{"head_dim": 64, "d_mlp": 2048, "vocab_size": 32000, "norm_place": "pre", "parallel_block": true, "init_std_up": 0.0215, "optimizer": "muon_variant", "warmup_steps": 200, "decay_shape": "linear", "final_lr_fraction": 0.0}
Each number is 500 + 25 x the weight over its row's rms, rounded and kept within 0 to 999. Layers, rows and columns count from 0. Numbers have three digits each. The size before them is the row's rms in percent of the matrix's.

# layer 5 MLP down (transposed), 2048x512, rms 0.0973, rows 1312-1361, columns 384-447
122:508528548516501502493537544510521499486505496507550467484513502507520448511451504480502499499501492471474493508483480494506510499498499499533464492495500490468543474505504482468493489578465504
101:516494525504479521498485478470529499497507493491492433510473480475498498527493493519479505520467487527545511475510518468462487470476457489526497440485509514503517478523476507477490467479538492
100:504475476460489519486502528514462472496494554486514501512482465514492450491490505500486532494501473529455530481492515478493463503480526517491498462501490478488543546470457490498537512484507476
101:520483508518510478544521451481480521500530480512473494505503480502528501470531484502478441496537484510542499519486470513520467510485495506473438525493486470540535478467500470486513501470480486
105:494497482513512495460524507496511471475458504477488514479471468457525543514467477494489494445511546506517486491462490509494485461541454533496511480506453497491496502505541479469460524501523502
110:490530490494471553521549511486505479474455484483520487523459516526521530498474480497523456482543490465497470481507492500491477497536483477492472497490506523508501501474528493509526478457498555
113:496519479489497534469486514557487492472490478517471459488468497498522471468533489476506528516512458521454523514513523500469498531532471514515462475480461510494522513490480529515505476490511491
105:508488499498518475458516503502521442490536500494508473491503511480510536489500505508455514452480524467481510464550454484501496543449472491545512508508475458506518464506471499540490547519501530
096:510531500479517523524451466489493493512492488531460484486486478461512489532488557490528472480485492494488469495487528487480483543497504556504513500526517481463545520515489477499496484478537480
115:476446508470480495531473496508482489509475483531495491534485505468541483545478500459538497480472548523439487506494508474512480541528496467477500451496483499500525529507493542480491488509503528
104:538522492436485497475479478479485513502488499477467461490516478491514471459464483470484467481483512461496517534434481503536512533481470500512489468498499517517513518531507529500438504493456506
100:467518497492461496479544511516503463510480528546477493477503513554463551519508481519481488475502491462497535492498503492506501469518468492500504494469527474469468466498434510457478525526563500
101:513485478520503510495497531471481483505501474548527516496533506501487543447479503496512471494466546528515474554522492527520496502497488494480464494516503534501496520505498523542492513477516491
095:499487535549529493530479481490503519490469518537468484519550531498500496498468525505488499507526511463492592495488489517509539518508531492510453491551539506484540480488487499488506502487489492
111:456492486499515490505518513542530509523473542486478585490505440507509518481484471508493488527506546483501502471488506467466495558486530466471514493482517467497510465520482460468479464491522449
093:497501542496527433504513498517510487481496504488536472529498505480502497528496476506484515481506447523518512513486512500485508507504456503521468552496481492528505540480498538496479532518504529
106:541573471564473481521476520488494463563472475535543472496499515472497467493517528505447476530479498509525549480515489461491508485499486533516529469482526501479548462515495511491504509531490487
094:520459525509502484476469510491495523518532524519522531498550507477482488490464509498543511477462505504525524543496499517513523506502551485462476470492529488542490514518497502436525461499445494
100:488490517496513507531502530482492485501513539505531516504513508489522485501463497504464478461506497495490510508498475475513545437489493491547488452549498503491497499464542522505484517510500463
091:500531526577476526573485483474469502511486467507516490483477510475510510508476480486509509563493478491492484466455479540512490505487513489531514485526518527498521486489462484517462535473508540
095:524481481533502519534459470495484550517477491512476528498514487524492475516503499539499505509511519498500511497514504508514530530522483532538456505486483509544486524464484509504480496534504526
096:531491524508493511483490510485515525495499489531474459477456493496504547518473490537460513478459518510496487518525537533475474502525516529497494512461471480463510466529517482508503483532536515
099:496506478515515500479519478512493558495486501497516473471501540470499477522484520487481541502482524477538449520496503486527478490480516478496528530480512449508537473508502508469462533499520505
103:477469514509484508474506477459496482516504524473498506477509503463498484471489513530497521528495487508493482489476493503487517505485485507487459501478493471503529490522513442515458502538527494
095:470533477529462484544446531473541495502507465480460474529517504502488526477487531548476590522473513552530544471542481497510552488498497501480488467482529482508485436464492483479527492488512473
093:535536572501478530492513525535475533480490521497517494515476517514483472481511471531499497511492551477515552503488546474506513471515525545464493478470470517491511501513530501520484470514518488
110:503536506480498490490529493490468463481469506521533522506500509486519535511516517492497557469519484512472541512504518495503458478497534486519502528491507515523485497475500505443451546534502512
102:453483478481498508467483490552514456524480503456502543507535516510472490520480552462494475521504507535487513456496489496514561477475489490509486464515518488498469476475475507504479466490478544
103:490518506553492485471451516469466505509497503524485525509482481510462511488528531471503485505500464474494507511533560526501504487473490497511467528490474465470492527476502529513461534491472438
104:524493490518463523505493459500531480494484501532509504493443475465556464506501515498517489487509465500476500471495458501481512510508568499508472506525533532471537548463495538561498496538498487
090:509483482486506509541513496551505522545486519469529490517491473521504542490479573472475509502481512503554516495439469497472519457496476537537500539533536447537521465518518508508542516474520500
099:486506516525507471515518501521454489487454514503503516460488457506550494520478459466469547455512529493470507536545497485462505531523525498507520498502522561463478528496474529522474512480524505
096:537484530509435520555492559483515508521497473463470493549521449500488493518478513502531534534576510510456440476504469516459516497515495498479532506441523522490484524542483480505520502480493449
107:500486482486524461479487446527504477517510523501524529538480496471431485471528478482499502526494459505500497496526482542491497517489498502497465507440471497490510516504502534516507469541512472
109:489461450462489476489468471466464481525454510515534501488496493478466550554515451468503530491502521509485473527550507457531513533505420475507512463482491494437489535484520519489511516506511495
098:487486455492524534515435445463499465489481516477467480488555536506477495461516447460520528527461503484476487479480488495505479480479526538515489488509505509501473488524508509469466481504541524
117:517506476506531486462489510542522473504505496481546514499542473517522483528504496520472504533521522472480505460490510482456466487507482505487512516556507493485480503508480493434475453492539511
106:491493483521510526508505504487536472556508496537479474559469479503489478493509496465524504511498526517468511521473473526502534493521552479515454496501538488530498518482536488481511532494486520
110:492493544511495496456536542525502514494479469502484496544487516500526503551468472513488516555507483493507506502499513553462503494536461508463532516535457459506466514415526508538474514468571470
107:512496507470493558512565510489537561555512488473505494494573541507503474487467466513455498526501526492506489500496535522506518481506444531482476487520499476548470508479497495492463530512503504
091:511487498501442521524466490514499541531515508486481503553478516502476520504512500478485525484463484509476502489518532541514548532479533549492467473449493478472504478447554481488512491509552469
103:438484457499481460470488477508510497513553516477512470512477511522504504474488475502488487481506479511506498497467520463469500477493506509502532460473494516461525527504562549496532507519501473
103:496537516527476555512532487512481507504497515550509512521490517568447523525517479515502520516512512451469552547491482472520559500499484499532518539475492491504503513515507526449487526497510528
112:508488522511523496512503488487502493544523521497536547504450491527514518488472508524477536477530462529514485503516483509528479554522539488532475482528538472544465487500530496512533505535483523
106:443522523481496510460506471494494510502512527492482527517467564497527500506511515511522501514506542478516526486479494526532502504534513478547513527533525512500486480518477476510513488483468532
094:453483513517473495492478494476485513513464510479488473465469506514466461517531508506456505486485515504547413538548496517493511516465514524500547507485451493508468498507494528490493543514480506
087:449495492540461514568526487492490507500499518513486476455476491483497523525532520483469488513554481484488503509505488476510504507556485464497518469535488432529503515535488449530499504501494514
092:500485523454510504563505512494519482478461523534503468491470500486530521477509512502512496508500524539535474510504480514485521485527507494576491481502529524487506508517528542461473507481509512
109:475471489493511555486490501486473504506508489530492477519486506482457560499453522475508475521491505485511480493520530520513473494501518470463510485478535503536479523469470546506509519444478441
107:464482475495493502477548536522484491507536512485486496492464475493512463498486537489511510478530518518540466496503538526489496510488511481528504487509480524525538496490524469516508491526479514
# layer 5 MLP up, 2048x512, rms 0.164, rows 1313-1362, columns 384-447
101:547507501484526506498523451490485487484495477494501497443516495492481491500508518503542518545479479519483476529468427499487503525553410487473484498464500491496506497506478487532518464529502490
102:520519469533480511537518514456490494488512506523474484471493544492493538485504485541483485468513528526510490490470465484452531521490496450482508548485490489491448479494498479484481496504479518
095:500506481550507459512491530502503502545510504439517477486462499484499518484488485485474511506507526487463492538467497539469538502474473461434507500513464510490477500498518515504484475514507507
103:485484499498480533466457507484507517521499538537439483489476486458507468576488530465542511492551447524504505519493502460482487457510496509508469523484484507494519513457456525535544482506492520
102:449491494457536483481523559493492494484486458489541476492484486507497474503490485492456476540486481553493571516487549468505465488536483484490506503540494511474485484534513507541502494529492519
108:454527522498484521459492502507563492499482529465472500516495490497485504460524496492481543524513517473517467492491486496479507560493506489494495506526516520480499486468491520526491476469456467
100:485479463515553519531452533433466516505464492521529481497501489471491565504471546542502491535468499496512495494529509463463556524577492517503504499539541466536496522476478520510531428527497503
094:488504466506464492499494500542480491478428508512536513510524482539468475476540461496506519486544493494476521531453484490481519499523499481495504544476496487481477500478523557526501536529504511
110:534469521504527496482525471478530475518518484518490479508474526508549512546501493484488478477491484520514478494470522530532521478503506500481524526518491504507476462507551435481479508506488532
101:502455503531522511492504496508521476540477486536506529539498477508492460482502461457486538499491483468484512514526521462499525520484476535562448521501488497499470531508533460493512507525538500
101:514477555511473514483494511497494509504488492488478501518482556482449498443493490511486475541501528519496563491492517470497495460434466521482506481527531518516518480560491517524515488514515524
099:512476479468507502503511553495494527479481533510519497554494488512490454509503513478527461508484502533537505505526521485517532540511515499508509494441498520492498475502523475503480474505525487
100:485515515515474509472526527493463500516558475537508528498468447505513484484533453520496472502495502480532505530538517477475446486490497492529505534499464512542433500467525511491510476491476525
106:512531505493493499521531471521483483491511559508498521497487474483493473569548566520460491488505481481489496484518478470490495521481489496489479443515499523499524523484499513561521562474470532
098:536511503489471551536500498473503530522460441493517492456485485477501481506483481500499517492511451464480515531520487513521472511494548507482488536504494561498505426504526490475527475521512482
105:504500494470540524481530507481507443521491488488455479466482521519492512495487503490474501500474517512515507463487503499470510512532497488475574519514516495541500468489517501508474501500518492
098:537539499504504526478530526492475518465475496510538456521505458491504487491518476471498465496552481475509498495483503475498486504527495475509491516530475530475493483495520510548514486481503548
100:503549474535498468498532482502507506543492499471537487485444510525530481489531539474476495488507561512507544540495482524501530519525494498498498510486471527514451478488510508509507531516496484
093:508521446426508463462545525496553492496526531514508547531510539538492519510496532535519515457516512471500513547547514489472520475482484497503482471486484501523484512487523499477536485519525474
095:520495492526494508531502551512514469484508541513494461531480485482495472511530509446517513480507478491487499460497518470502497477512471482482502539538500510491502501512506484531492490483481480
097:459524476483485541532485481492507463510467564479525495477520534527505483490472506517468517491516492447507503472466539487493507512505531488498523464497507492489552514511472511467472497522488515
099:483522483489539486485496513538507486512510491469513468473468542439443535499515462505530497505497546490471511500503496460470491537554500494525480510498503529468514490531516472495528485496538544
099:532500516490454473473519472517475528486499477517490479480460529514482494516566471522489502524553531526512500528489439503485452478481513512517533516574492511537484501530505496456472461488460498
095:498456501490542532471526526555485545513528464516511537511471505512532519527534477495508487481513484461482475540504506500493476524521477443540496548534500543477510548475522512481545486493520469
100:457506450497533443519519498510513458514529493531492497501500463529494515544489494478550488478476479488491478533504488485502528510458482506512472485498517485499493463491521456484526528478494516
106:494530473503501508459491503521496521472515470507528517465494521503460494506505504512501523553503514494508522478492526500525511503503521461560480521507511518475496506507550496491502509505505502
092:491502508505516464526494502478471514493508483464478511497478559492480487479499505491499503483529518490467489500523532521525460489509490516551525519531479512526488474514491509477472568503522547
100:527454488497489516542505518490469464469509536494480484465476523489515479517510463495468529511451509537481469506493552466475532527466476494493506502463457507495483494494506484523484519499479505
091:471491479494529479481498542476461511531515495465503500456561498549466530500491471487513499486454497495501489523510543480529497487478464522499533467467474453558458495529509460444493527493529488
093:492495457499515480474515495520534480510436495544489506508530562448480482511536462497565469506516478480484507506514578543483504533484524467480481506477499497461471511500441497513510472500499466
104:490523523486503493495461489497534513473520537511508517495513497486510485475486510522504497501509523473517486509497514504528529465494473519504485502509450452481510479514557490523506490481477526
101:472542468422509487483523490488488497508492508543490464452514527497501463511487470464536445481484480476498486518457531516502515511504475559465508546513501484465529478486505486480487466500529527
102:461519496526480525471488522477547509490537519502458500523522508486501465506521465455493476500476528510497502500530460512474534497493508484525480485466471522503485484522559452497433534460477508
104:467492521481507503503502545517559528497513473499537526503537461536508525456489510494477525531503511540461457492481476563480481503538509479497523479507488532448507493497460579469522511502530468
099:481487490502510481457522534491493477502475529473496523468498487496520507537459498498498478468510478507493474483533504524520502509487473486476516479549502495547466479522475483488477495522473475
108:513536506504517527497504485506476544503501482495478510477462509484500513466517471511524460500491502496551484489504490513499533501535493516542522466521485483490517469498544489498520475467462505
106:498489470518495511509441516487515492474513498475515479488524448480485523501499502530524531508500447490463527511481503515436500516472462513498521496534546496465529478487523522517476534511503463
104:497474475492497482531477487505494498489523487569496493445555504528531551491493501500489512508499497546499531516521492514509522496485497494503544539528508512542545504538538481509526474452490518
106:506511512454530512533512496492470520460466477499492445509493549480496441473493473487485574490483510497515514560472499488470470516499457486574513496505450480524529494493531464495513511533518484
095:511497499519502474466554485499490500543471528473515529479549535480506515464476493498521473501515481494509488531490498504507466489511408482501528535517486461535470510503469512493503529492474513
096:541530480494524489496518514506480491473493488517481510491515530510508512507480477547492513523479486521493446538501475483477549491528496503480525476515476481464524501510495445485520550517509558
102:500533484475502484522491499525514521525493510502497478494482455481469503465511481495512480543505445511548494444512518489476483524507517534500483444478489475541494529459495539538514509479484539
103:493509536528471502512452469528527505575523490435490513508484458466526523502469549503487506490540512529470486498494470514497514508522467466436508515489487506529520471516477485443476506515517487
101:564474514521512514513509505538519477499502488491501484496530500437495522489457512444454482494503470522497471556495492476469536515468489533456515478466493471500513523533524506492444483522505488
096:552492506517489562515556484493520519537494462514512490488545503483550511524486483533479497529478466496520508528501504468512502544514526516538454496521542538489489475457531543500455452485545492
087:500505499478518477524511487494505477468512483522516516544454453526490473499506502540531513480533546500512511519515495464514505491512521524518486524478493522454499502470526506466440478498522516
099:536533485513528518506507543485467518503514489474493473499508515512470492546485433487485503505482530497488509498501541490537493511498501537472498506465430505488457472492464504467527516476477485
105:563455481507505525518452481495477480540522522493533487517472489478516511502472494499472522507499499486480470518515492503514497451540529516466528506496488469497469534518462461532489485472530498
099:542512475503548506505475482482487487478541511511535526469567528474509502487510486516511473475505473485492528505464493490498522496483517484439466473518529481480482493454522502496457525486489479
096:515494476436510509496493476467510488511573539493460541568507463527503494550530509511494474467545505459511508484527489511484486460509528478484519507467529504500509474455498452494481480490486524